Weights of a small transformer language model.
Size: 8 layers, width 160, 2 heads of 64, 2.38M parameters.
Architecture: LayerNorm before each block, no biases in attention or MLP, tied embeddings.
Each number is 128 + 24 x the weight over its row's rms, rounded and kept within 0 to 255. Layers, rows and columns count from 0. Numbers have three digits each. The size before them is the row's rms in percent of the matrix's.

# layer 4 MLP gate, 320x160, rms 0.167, rows 0-319, columns 96-127
100:099108141107138107173116088092097152112123069152135071113107133134137101137132135090124153092128
098:126122103084111134119125083139114129115164108119141142115105164123162132142129141126159132131165
100:145143083110153142141114136139148121099110145135111076169119139136123084151161106077110124162091
109:131134129109140092130142115112086152112088108110146110138131124122097167157120130135124153108114
111:089102153156132150156134109150167135138125099092123149126081128141135176155177120149152129128107
101:141139111095116129159128162113115113093173106111083176139153134151122139111101136158168142117123
100:121141091116130134138116136120127105166138134136091118120159156087134121113127138158123152156107
097:143143130105109120164122057136123096143112137137109126129117130094183110150190078177108126163128
109:086103141126141129107131094076185109114106150106106114129137135108111115104139104107154139132093
109:124108116098102150111158124116112117129122173149121131113108170175125065119113140080089125179153
098:164109090133126150104114111089143120108153120145090081089059123104160177097165116097116091124132
093:148148117076115108110136129130128126149140132115101122133156144166111089182186160098118144192208
091:085094120071153125170113108099127128110169171123083088122107129127149139141114140192118139126168
092:149148089111146142120120162108125110138121081132098120143167134129115131140123124149123161138169
098:094102141103144123172127145125148119130136093118090090110121110138180136108130103136128118110160
093:114144078127073137113127116194157117102126069137131163123136141139108125136129115107129132144094
107:155134086118101151127115140155140090152141148143131139119126124188145110120122080135092129087132
095:137118160112105122135139127136153109098138144100113084120151130116105102101130101141135159147095
105:081115106152108111101151117090113115158166140117074133147197118109121136159129160117115136167129
108:115126126133198128124107131155150113117112139104124153133119072131114168121143133142159168130161
094:129090165135120161149132151122153137160142109115124143093138091134131083119112132113127136138147
106:141133099092089103124125162126121180128173138104134154140088143103076104117134149103143146119105
111:173115109156153121136089140131115141086123144086116140112156087092134149130120114141116147141103
103:139157148140138156168162127137114095103116134153145121123130170103095150080141144100113133112118
103:097159140128133150067138143161118102088114086091134154148136110112093144118173132091107129139127
109:088135173144170150184153092139096074142088079113146104145123095122126099125104105149119097173141
100:111107127165146134149130076144167080129107098140111140139166127168134172108124171139116115137136
107:141127143097130144107129151139119145096114115130168176149127128134082130123133101104147098162150
097:133109108154158089132123106130133138153135137094129122128105110083097179141110140135104133101200
100:112141119111146145149135127141116128176139130158102074151085119090108159123083155134129072153173
116:151070116135176109135131124123160098140153127133147093109153146107120103100111129105112126114092
105:133106133123158145127095140092143116189117131121118124118145063108111145192115116147108104116137
098:118140110143110151104135071090117112140129102109116077143124163137125149114150160130170137168125
107:118115095150194065140108125081124136114165116152115159131112103118141099157147098136113134187125
100:126125097154134117155116156156118116122128125121134109114086134090121123143171135113157129125126
086:110092083144110141138158096130154108149111152106143101103142132134107171107155096157129154097107
098:132124119138087183127124138145176154144122140115175145130056130133125139161116142163137105108090
097:112101158146154124151140167141145114106122149142147137162087153106113142104131114138166145154132
097:104074113115158102130104175147057120155158097096150129165138098134123147090130125094118063113163
098:091109125157112158171115154122168126139146147110112183162113110175132093140139132100109122152134
092:109124147078134123078082141150154104136189176129099129133113160132074145133107109108161163142119
108:077130116132098144157149166136121144102121141156143158093100143123139075120095169113121079165157
102:122117151112117142080112122138171100099128084158093120108132160129138113139120148122122117106116
096:118099121116133117115119152158112086103132103147112116140150106153123123146151146121103114102140
109:148094119115095154130095121118133128153162138093093141120142138098118146136168104097112128132169
106:090162133066154090105116146149139176153151127121162122132098138115132118120123152155124138097102
086:079131117124150128115130135152111123143097160126111118077133149098063101123102138150161094151108
108:197102139095147133126144123083134106109114129102117127114153137131120186128132121141136127134119
096:124133150110132134136152159136137108093155131117102182120127084121175114155136136184163092094122
086:144098091123124117100117150099131121141118138127162135127101140134097129126167153115126137158113
105:142129124090107100116142157136072135140095137103081105146146156122116127136113122135104110118088
108:062126111140152143084142127138104169153158103143155127122076156109105131135126118175119098128137
084:131176136105114160154128161147124142102164132115151130102128186147103116144113132119117122110151
105:139122150149131137149100124146132106145115104147115135094110158129148115149146106127159131158100
092:080124142115168155154136137115133147090113120139151166157158107169106118098154138114118149115099
104:096100128131082084142093126126123104169123151122129141094140107138154134143158110119077172154173
099:125106100170151155142130111146061129133106077077111076151127070137137086123089130126138173142177
105:162185111129116106164111121143107150106120068116104162163167132153189119136115132134103193126120
082:145144138140144142158085132100142169125109104092127110160129092173116103110107135148088116106183
109:145144119122188142090099114091083119070127128136139128117139133123144132088149114127131132109102
098:152120110109156159140147198141161138107105110147143110150077117100085117113116184138105128107115
094:114135184149109126083158125164076160114141134152129153122142134164120163135144147146144136115065
102:115101130128140104141135156130114119115160101087167103113141130130151138166068175174127139118144
103:166133132139082127156145137129108110141116130116082144185127134103099113095120164138127140115129
107:137099114157139126111150126133136121151120122116098122117123176140097130116185110134129156130130
088:130098151141155142106093054163123135143128141124132143111115115142123098135109154151116125161095
110:155148169138153112114123134133111163106168096129119106117091135142126179140128133129147118100108
093:150080114108115138145119164130138131137121125117140102099117152118139136116156131125130127110139
096:072118114103056147115131134102104119136118141138142079107138146143084107140141113144128093137109
102:175109140133144143119125160141142131129138089129130117125142111167117104092137144158151143121103
092:119113140135135074072129096155122115164091153125131139130126117139123132105136113116158124107111
104:112085142144104109132123138130103114113188146108096153147176119115114156112174133127155115135127
101:099093141118094122199093154115115124135135129081097139087114147159137120155111160126126115125148
101:175152097130113165118127124127100144134114144146174091130123125154105111102107103079137085166107
097:128106122138134115147127112148092061125123138116141096178116194115101116119134107155158124162111
105:167116121137105122088159114131156125132096120116126127110086118081130118126183126109119128113161
103:171109143087091123122116161155106090136144120138144129139145150134162164138138121125128144184105
086:136161127132113074131138105138145068082116149163141150107120122112087108127114124133100131103103
095:168147130116124128101141108132143145138137154116108161116140075118129099086143124136144127130140
114:083184190128102128133122068131144127154117147149098135072114117110118121109128089168118127112135
100:168113126133108154132092119129116118152103074099111088110151135145118150123128118175107104097098
096:133127089095120149138142124111148119144108058118109111147123158168155144120130159153096138140104
086:115155063120129107143134177106138168132092152127107105141115139136096118135124181117104157127157
105:153074115126102101102133128111125124158132141089113128139162112173121125179132107116158133156128
100:141111110108053157166158112133156125122116150146106155134147127116073105128081190157119130128163
090:115134074135113123114082144128145143139145142110124127131128112074135175143129095084128113167142
114:130117138167164114098159144163150116154148064111119127104139192119108102095097123149122154143170
100:135167121104171147122098110158170136150154112119137155078129144116152145084119139141142130086112
109:126179116107087158086145139118145161133093109145123140113074119115153105138145131105143119114134
102:145158145114135117135130105129165123144114141163154147153113150128134109109113124128158132142133
098:145122102085157165124148160120110093127117134124115132162180132130111117134132132131111132125167
099:112153170098063152148146136148114143162116138102136110155101139129115157161139112094113151092139
094:137074167105116112141067128121100138149131121176100101102086143120116141110108158131098113172150
109:151107178114186164126169087147138134140176132125111100152132151125121157119123136068094137107170
102:121085148127112128117140130189152151102085131161088091153140109151091152141137129121102119122146
115:145106112123123100141082123148116136087124183086147136124094151091128127150155103117142104134147
102:089122115143104152132126104118130159118149144153085112150098133148130148136113141146148123116119
102:125132098111128169106126157108171116182143116134110074189127105143141127113112166120128111118117
112:150159098120120169143163102168127150154147104144118119178157111183153107071096120109170148095171
099:150127107112099131166145144115145184083114139080129076124124140152133142119126124114161127149164
110:103156179128184168127119144130111135120143124113115132146157112103107113138084119133108076111135
100:152127110150122125115123147112122103146134194100144162114094153117140146094138106103123176075125
100:093141056137118145164079148181141181082144091107113109133116147138124105166139141144175157114092
097:132105142148105127128141110122168122128148120142102152134106163107113117149100106114154177118132
091:136130170133128106139171135088127152147106157066144100098139111094144111117110127124119123124146
105:117152160121062133121126113114117120140169109150122106167120099127108123129132135111080114131130
087:108141143104127161115135121116137160108146122133143158149139178144149152113154142147138121138125
099:127098130136153168138135102092099150066125134149150111128127150122137132150089111129118187146115
108:108136080114110121087172164105157131121119121133082095107114122141135097124128146118142147117155
109:115163132137145128125120173105079112090125097095134111125124111125147117113120151118106095109166
108:134120077103150117108137139129127110094150157138097139095119144138141149128143150095129148109124
090:130147084141122162129100137140133121139117127142145090123152112202085110118097144101119124154109
090:093138119127152163083140126096145117125124119115125061161137123139104132113156165098154170121098
095:124136152104148130105117144148119132167153122115144103119166130121124171087130142168101145178090
106:127121094094116160173150119141112136159100144091109168131127131110128166106073137102102129124138
095:134132124117082134096129112128106151122149156134117126159115108141157178134150127122170153126100
110:110101137139138126085110152125121120145135089196115124127128129107126111130096115126119129152159
109:149105095165146069147097136113125127103142088104152150114118140118141120176135120079116165135105
108:147161104115126146143143159176108121130183148111145106132169122113104114123114168122118160172053
107:119112150136131110130092140170092116090135107095123155158129120099115073102100125137119144116148
110:115094118081106149153134107156151109139182149137116112118146133132154146109148104115100113118117
088:091123098099150105064153163118179103114116124126149104133106115096096133111151112113133131125161
101:145149126102124165135133091155100126104162144109108070151096130158129126136168073119088135132138
092:136085141114127135144111116085139130119147159115123102090098112144095087133150161112143139123117
100:150156150107170118132128111143115066149091170144122120150141127091132080149131092113142111095134
098:138110113127164142087154119135164104106123155085119129156111136190130114132181110150114102131162
103:131117127145110125111168154133078108123137109109140112162159079140118083166167118122142107071137
098:142146126085120123149150126127116139110191153122110115128119134124131120172117133128120122112150
091:117115108137132096141177149114103117140150123079151132130167094130171115121125158145131140161123
111:126104171139137153154165115102156122126141113118104089144104153134166163134170166104157099134133
104:145118087132131133130129138177158144147128179065144121138116153135166088095150118142144118092126
097:099061151173133210119137155156131127125087120134096134156139094096173160144119134090059137095125
083:155153156125176143111110141186133135152106139167123119125155138130068136114121142191101129109124
103:102116114101136118179085126097140119146130138105132106092155120075156181156130164104108140151143
098:090126146121125099101060137107141099076142140114089132105114149114138103130138146106162118131104
101:170174131142108154113140132131159123108125155133143136114094108100133097161140125128092136110107
107:119130118104136156166127126118117169112137162136113126145090139139100101150127130163145121140115
091:132138085149127081139189112135111132147092119138107124164112093098149104100124115126080145139142
093:082098145155111095144155123142065085164133122115131126135133131153200113134149104134129137132128
107:136095118132116173110096155158154161166119157095136093130133124139081103101124106129107116128103
102:153091148115084102112103113162115101133129122150106100114191108109136113128135153157154118157132
091:122108123114095128120113160130116124087106092137115145140102128135154148139161091115100154154137
103:141119153103158126131115123130155145099126137109100085158181175146113144125156142110084099121103
092:119168162173125112121123132139131139157139148134075092143080123151171083131116124118078109101158
099:139125154098138127109095126098130121122114099095147110092125151118120154129138160142132116168193
103:130143124135102121117158104135110089119081109117131090146164149118070122138127150121126120116136
112:104125084153104170145135129138137118140086134102126166182085130091168141119140154147142109104138
110:122158168076182110100116170119100118133131099169091118133122143100127164125137145163155157137159
112:135123104121122143123106152108114126134148106103182157180156121102124108115093122109138124137121
089:138080103131145171142150128138103141182140157111141135158077107126160128105138103102144120142124
106:130181134170116122115147155139070118151173112123134150113120152136100119092152121096113145144122
106:133103090120151098106108118121154089155127105138123098104125120140094135172150170135120099094106
107:173146090152165139110135131140134146169172119079103101126136132125136091091162114130137111125145
109:126159116106149120151159143114092155107104136159163150155093100143119109140164203070132107150091
099:153116150148119151124130110108106091146112084152129109152130152159116121105153150135118144143121
110:137135075147111092142139083144139153148159120148149125115133113117111161135105138110115157138092
102:115117127111151113139152145131130159136119098108136169127124169112121103166098077115172116143136
106:157169176125121106142119116132117143138119117115116086083145088116140124146094103125156124110133
102:172143135150136125139122129132136112128127125178122106115127139135124130114131107069119117119094
099:047125097090160100143125116145088092123136148130148116125118142131140091153143147135113161138114
096:146151171147100120060110157100121139133148095142109126117147096124093119125095132135153126126152
087:122100143140143120128134103133170124121127139154106126126117100106127185125129125092132152116139
101:096129061117144084132138101119121137138134120118124112098129151120133128135131107140148110122144
089:095122149141126111130141139083113071098136135130170152116170065117110134082098138129113092129153
097:124126172116151117121135076138084099143133114119185139167136100120086122104129160073093154153076
104:141122116141109137118065084143143149104130136094142140123081106124146159080103106127115150141146
097:148147175132145189132081151139134131094155120117116139111121146107132114107154100118111113098150
098:113085127138141134133116174115127083125152126126133137124104168126118122111168114116162146090151
100:119123149127099164135166086131117152113132111113130109130105145162109113102144144143087135128129
100:143101127104145108144134128106119170136096099141092119108129138102114091140120160085131128136076
094:186153139129141163139158133155139166137125106099095136153119126152088165128121152101114147146130
094:110128110090145127134148116141139131131103151132137134135185089134062113121186122184168172139146
102:106125171162131163114116116151154121091147123131145127093113163125115157179113143121092150103126
092:147140109151092092137113073127107131170138142130100099141119088128145143132122171092139155126156
088:086077073138147107116070130160140082125123139126150134136162114132106139109156113139108118139081
090:162115093149152121128105123131120138118139124131133181121098107137105093183133132146162137150093
096:071152149156117149135089101153130149184153092117123128160149094121125196136161108132105117125079
095:156158136134088152141078176173122172118173148123127113139098116156069127127145103127129135145119
094:125115142091098106146084138136138136127139104180107090139134117153166112168149142121135145105124
096:129129121126133166141165134126130167116128140126117122150067148105084088152117136149111120134141
104:105076095135168147144120115138092147141168123128151125118122126130099140140161118103159149139103
092:159131142141208154112119149131098115174124130104139128149146064152080078103149197133078111125153
104:107100109160136155113158076145169158112120093117089093099158123127081110132144131100097094135147
116:137158115085109100141152109166119156136143130129154117155059109131122115125079116113135135188138
104:194113099097144083115141168115174134114141141123143146138106127125143065108138126156160101122100
088:136137123144124128141172123122152170145116079142154134124120126077091170102084115136145167126119
107:140121147105099104150139131144151070139130158136141133121098167127091088146141083173106117144088
107:104144090120110175156118145120127096140132121156141111107124142143112087140108136130152196095128
104:127178118144096108103150131080098142113101131151114120137132164122154106162143142122112118139110
101:155126135091107141121117113153122123144135103127087131139138118120131123122099132099173095153107
102:144138122119170158132118099121121096120127106142099116121128131110176128076128101145112091137113
087:124101153115126106096077127130126169113151130163124128069116147120044125135154137119139161134130
106:128123146143156129159155112135159088092097146059179116144122136092134120123116128141118146134124
092:097132101147150115091117113148158167098109138105136117127141068127127192131132116085115164148110
096:106106147086120159159190118133135144139163150121114137105149128101117152118140088197093202143110
100:157144149078144143130103117113179117115098135118112175133157133119122104125122102116114107132110
100:142150127132118148093084117135112118142114165141085155163099138127139123122124060126109130143099
101:137107098098132099098151124141160162126111169144088113170171110144114115131128126164100095126125
112:129134142115138141130127107128107113107149171117155133146100072149164123107146122126114168124118
101:158120182148131145091149142123136100091088124164072162111126109149134092098159110145114096112095
091:127103124155131137091131113151091116148187119148161143125147120139112130143149145100160135152126
092:104095108086161126077144174130121097126129098148104132122128156133163165127153178117123160138140
113:167092096117081130146129129121126105132132122136148169113137136128086117124149117098153132110100
101:137126073152170091104147080111137095147132116140095129110172144145152152112147108131090164133187
112:124083127133113128157121139151130147161165163132107115135105121127141125119116108166160135121177
095:110094120142118143169122148139108142138112123102140118139122165129133088167130108113102134163070
101:107104084146101190136148136177133153128112169158139152117102166139135134070091112093096125099109
097:132099107172089141131074126131137112144136134116137142128141148054120138124114105085155119099151
110:103158126073151107166139148124107105142129133108133143103095138167158143168142128145090128151116
102:119075100113096159142143122150140140144140123107131090160132138133110152144145172118116160120087
095:149159141122131104142125175167113150112092133177096112101137153073153117146070130115147100164166
091:109124139103136149082112134124137117091153101142112139147092109114099101129105177132144125124117
093:126132105142106083163148143118157154105128155133111126152134117123121139100150141116082135109099
096:118126139126159124138106136134158132101107139140145160137060131145127160113152163136116125127110
097:138153128101125149108129180127096119142131119075118147123116132125116103109135148123124130134157
102:123096145099131137109133135116098146152087179129145099093108163094101140096124121134143130118094
094:139130134054128113112130149127140146117100146105135114124150136104126119139154119152118118168109
090:122166104128120095096114116183140150110134171098113191109101112136136172076135138128128135133145
091:135130130127138143035118159097113106106146100166117128145132104086141143125141132144147153092124
104:135095134117150137135097110111098143098164167128152106086122116127127134110105113126127195117108
094:130153122150137123129102126128132139107085129061207142161124120172149116142133101114151131148172
099:123112135122119123126123109116150074153135126108129128109140148111140109095190120119146119122112
103:124128154109212109150143070129124165107141120114113132145122074140121125120158113126068172092168
097:126162127139143130173130144122139175159119146090129122173123144151140109119142097109133110143111
103:110127155118123137090139137113137157125131086103141152116120082132188119148136102107145145130166
100:153133175126106103160143125157165110107142118115096169125116120094160159139133138120102142113158
094:179096151100130116151141152101126129159133115134126154181094141136096155114099080114120123106096
112:101124142128156163100099064123161130139090127138135126109093126091140159114151151126145133152154
111:114136146086113157119168142130148077136181117140126144139209133155102125116097137132101174098144
101:142144097102145125142151135093092113123130131121129144150099139173136132160156125129174110120127
105:148095134131137116143157142113083143127107143115189158131125162112068103170125134138129114142137
108:156145116079109124115080147096143091138130204104159094118128136131110141114151104088113150104139
104:135119118138154110145118141120136152156131132140145181114099134125145132076144097150123117105084
107:104095088156157139138090185150115135140186113123147156131120157110153144123135145111167113101164
089:165140109154128140140119127099134119142126104103137158090118125132153111148139138099135143160111
110:158140129150093153122149123105153147125129149096137179147116124136124097087121146142112149088115
103:156154132067090134118133146197136119150136140120114133135135106143154126153177111186154154109086
104:100160136134164118108050101124144092116132167129135108101116160149126123134121133101128127171120
081:100112112099146107126149159132134139095086206119133153134109140151157115162069111100124092097112
094:112118120146170129136130118154140127111127099120146142149086089127133116152115154102146123148128
098:121154157113130142082131145126141146160143125114070097126169107110124165148139178103096186128158
095:141097134130124140115099142130134136118156126141122092160110138123140135151149151163123125140131
107:100148083116108132146134126123124103075086132179124104153066122134119073148140184127167110076149
101:107118136106122093080142176149115125113121169125165133145118172166135124134135122162128132134123
107:100119117109144140191129131160129118145138094116141144096132143118094106113137122119138107107133
100:114056124114128149067088134110131108116138110087126138150101175117146125132123137176142123104091
096:109133116120147146163131094127126077128165091157108110140077149149136120127137128170100152130105
095:147125110094140167129098175140142120149132125117175145108103124147154169095133125171105171105127
110:188128139127123153129074123136129168133114149114079150099114131114114171196155092130156115135143
081:104103125092130151122097136143104114135138124115126151157108158112121113157174170144140120128134
104:117138151147126120139159128147082151147159154094093105129150060121148099111104147122090148123138
096:113149147131125099173134141107146133132201137105135103161140146101081163120111104116145155140129
099:115107152135149064121112153134113120143143108110130187124097127138155157137149142159142132154099
090:121126146099090136136122098134107123116080146165097145124179130137125090125116130120106141098129
104:109133170126140093098130125108102121125182174097155152149100114127128113149169103100121135107161
097:123102084110155119129097119145143128170133104166144137135148139115113117147125118161106163092105
101:117126119108116114202162163099124136139112134145132140108123191122110125103099158124106161116133
110:132087080102120095161141130123156093133143138171161134153135131137121145100123128143124114045132
098:147137122116116112144168088120116123105133103119178145153121094095122118112141088126144148104165
097:152112096133161150187102139151113101123122141105118100146139124157135125145155115150125138141130
087:126149115155132087064118134140124113143157130144095083119139125144158138147118093106135125132103
085:119109149117107133090078107129150102158143166097145168132124127164078138132146120105140130177114
107:148129098138119134168200150148135156109084152116119115188112134124095115093120119121110125116137
101:069129132150103111119093105147143125161105126121160158192118119127153145152152140134124132119089
102:103141150128150172171154116132109130131164129117157147140091146106135132131097115125151173137139
097:166140135115142128111149124126101125174165124142158109095130182133101138110113111154111166100123
105:139098131187124169097152145111109099096109118105141092114127134172114141109119141107070129109111
082:163095120134154101109137161087087133180169112115193127138093190151140158115155115118124101160111
104:121109156123129116151112144122123109159132100115110174126134150144096116128150121136133140102114
099:148129104093142147091159094100161134103099136112113095144143125109148145132126145121128108126151
091:113150151136124102108126106156076115101166143118105125124132138121107123108143121116112174117142
095:129143161150141128082126169145075124159116136140100165116102127116062148093121122116106096115131
095:088122118132079175151128139132157145117143155126141097052117125155135117065124127141164145130136
105:082130159106128128144182126111075103121147145122116124181142141091145121112129115067163102147152
104:134117164161161112123097124118162135129122110117123146124121132077171127113095117089159108126169
103:117118121157151122152153105105146113163107093129118124141157101180111116134140157115128147136135
096:128127114132134125133117101123123107147106141118121121103136088129126120099108154115185139123119
102:172142197116129081139132166142124117109173113113142104077165097113166138131106176128105096122139
107:144100098151117089162120128129127069154113159123130114123146098143131123104169093130090118112136
086:134094117081118133140105127112126114148170113079155102116122130137135154159134196164122083150157
093:124091129093129116157103157155099157153120137124143147138149146148080110137129152141116151162128
099:093104118107128120159142131161091139135161110162154093139092124106076121107109102121117130090130
093:108087103115110093104152180131128137123120124097141133131131126110108124122130111156103092143086
097:106118124125114127141141128154093102104062127117155120138138067105111122155097152084138103159137
097:144164116102124152118121121133148103129154136110160139125157108154134142085129130126128139111172
091:164107133148141176090102111124119103064160148106137130149176133090124115121134134135091115138143
106:129138110164099131082171139145124124115142153156112144107146128138117130127121160097127143117145
099:157078175110134140179144102110126088152133133137112147078122120120141120132139124137132127081144
096:116093098112146142109113148161077123088159117076114154167101115150160107147113163165131084113105
097:123096117144154166117130122139088094149170099151098112144077146115104123097161154122132136158141
104:138116110130116111127088140103114105125143156147091134122148189123137121085138124129101141156126
113:134152121164053160114140132171170142164122104124158108138153112120123128134110100131091119143140
109:110065168112168132150124125137102150108122135124131128160148126119146127108161130130134121130170
094:105100138129132117120104147147108113113136160113064100087076155117150141138125137140128140135117
091:090102134140147129097157102145112139165123121098107118131167099126129148149133140144145121149146
099:127145134135141116119124104106143132147119114123117112133159161139120153097155129191132146130093
110:150125151094142116114135167146143145107132157127153108148144158127120147112137111081158144145124
091:125154154119104153115127103216082144141106133083125131150175111168131094118139141123161152135125
107:089137161166137133155122147114102135100081098102086143126116095105147139153182104123141121186120
100:067142142118153127070150130114188155135139145107148101189091128129104117127128129115155103095144
084:122145150097139149169097172103147116109135102122093165122164109121110141140117172121118133120128
102:129124136160157119132122127137144126094108127135109135117135105180150090136098165113110131135120
105:123126119177157144105149120144102104104127122148148141127159124118094110108151137117115153125144
105:109114119098169152111132130163153099133118153149108136144151177127113145085091120114133133163122
096:134137128119176139133151118104119110145194100145107128180161112140095174133107159101088093130176
098:154181116118121136130141141147109136205134129134126109141149095128101139102159079140106140129094
091:147151068143138182126159148171097114131110142145191154156124127156125126061116137104150087143132
094:116047137128148119121086156160111106153123144147179122139107119144096142126149073128104117122133
103:138109128127140149123116152149142070123135069125145125139129124151117095103118155148143122084106
087:109134129119133120133112146138152122102118119137119079138103107156145166124108142091123156093155
097:144139118121124187136155141180129102111162136094087115127133121128134131137147087147146100180115
102:107144119143130113097108126182112115139109138122175131156138141138084106149115124122114092113096
099:142112115175176119142134164136158148130157162138130131140179107116125147117126183123075103117123
098:134124089091126105155092102104140131155096131163151071111120117146135111122131166122135192129110
097:149153136136123115097127140146111147165171163115152157118143167128118172131107109096124094097147
100:161130127095118160117144189102108113089137130123134083148071123117124115112116121142076182099155
094:089124116105135119145084119126109146123141109129088143139162100168135142110154172138112121147115
102:144111122104122133107170127157128142143173112130077140108110123156109142145148072191100100112150
099:147122124136120123107121109147079120173188140135115101128105145139142143125103139129080171137145
101:142119102142170119139105147098124106152151124159089064136129162139146126114115136106089144112110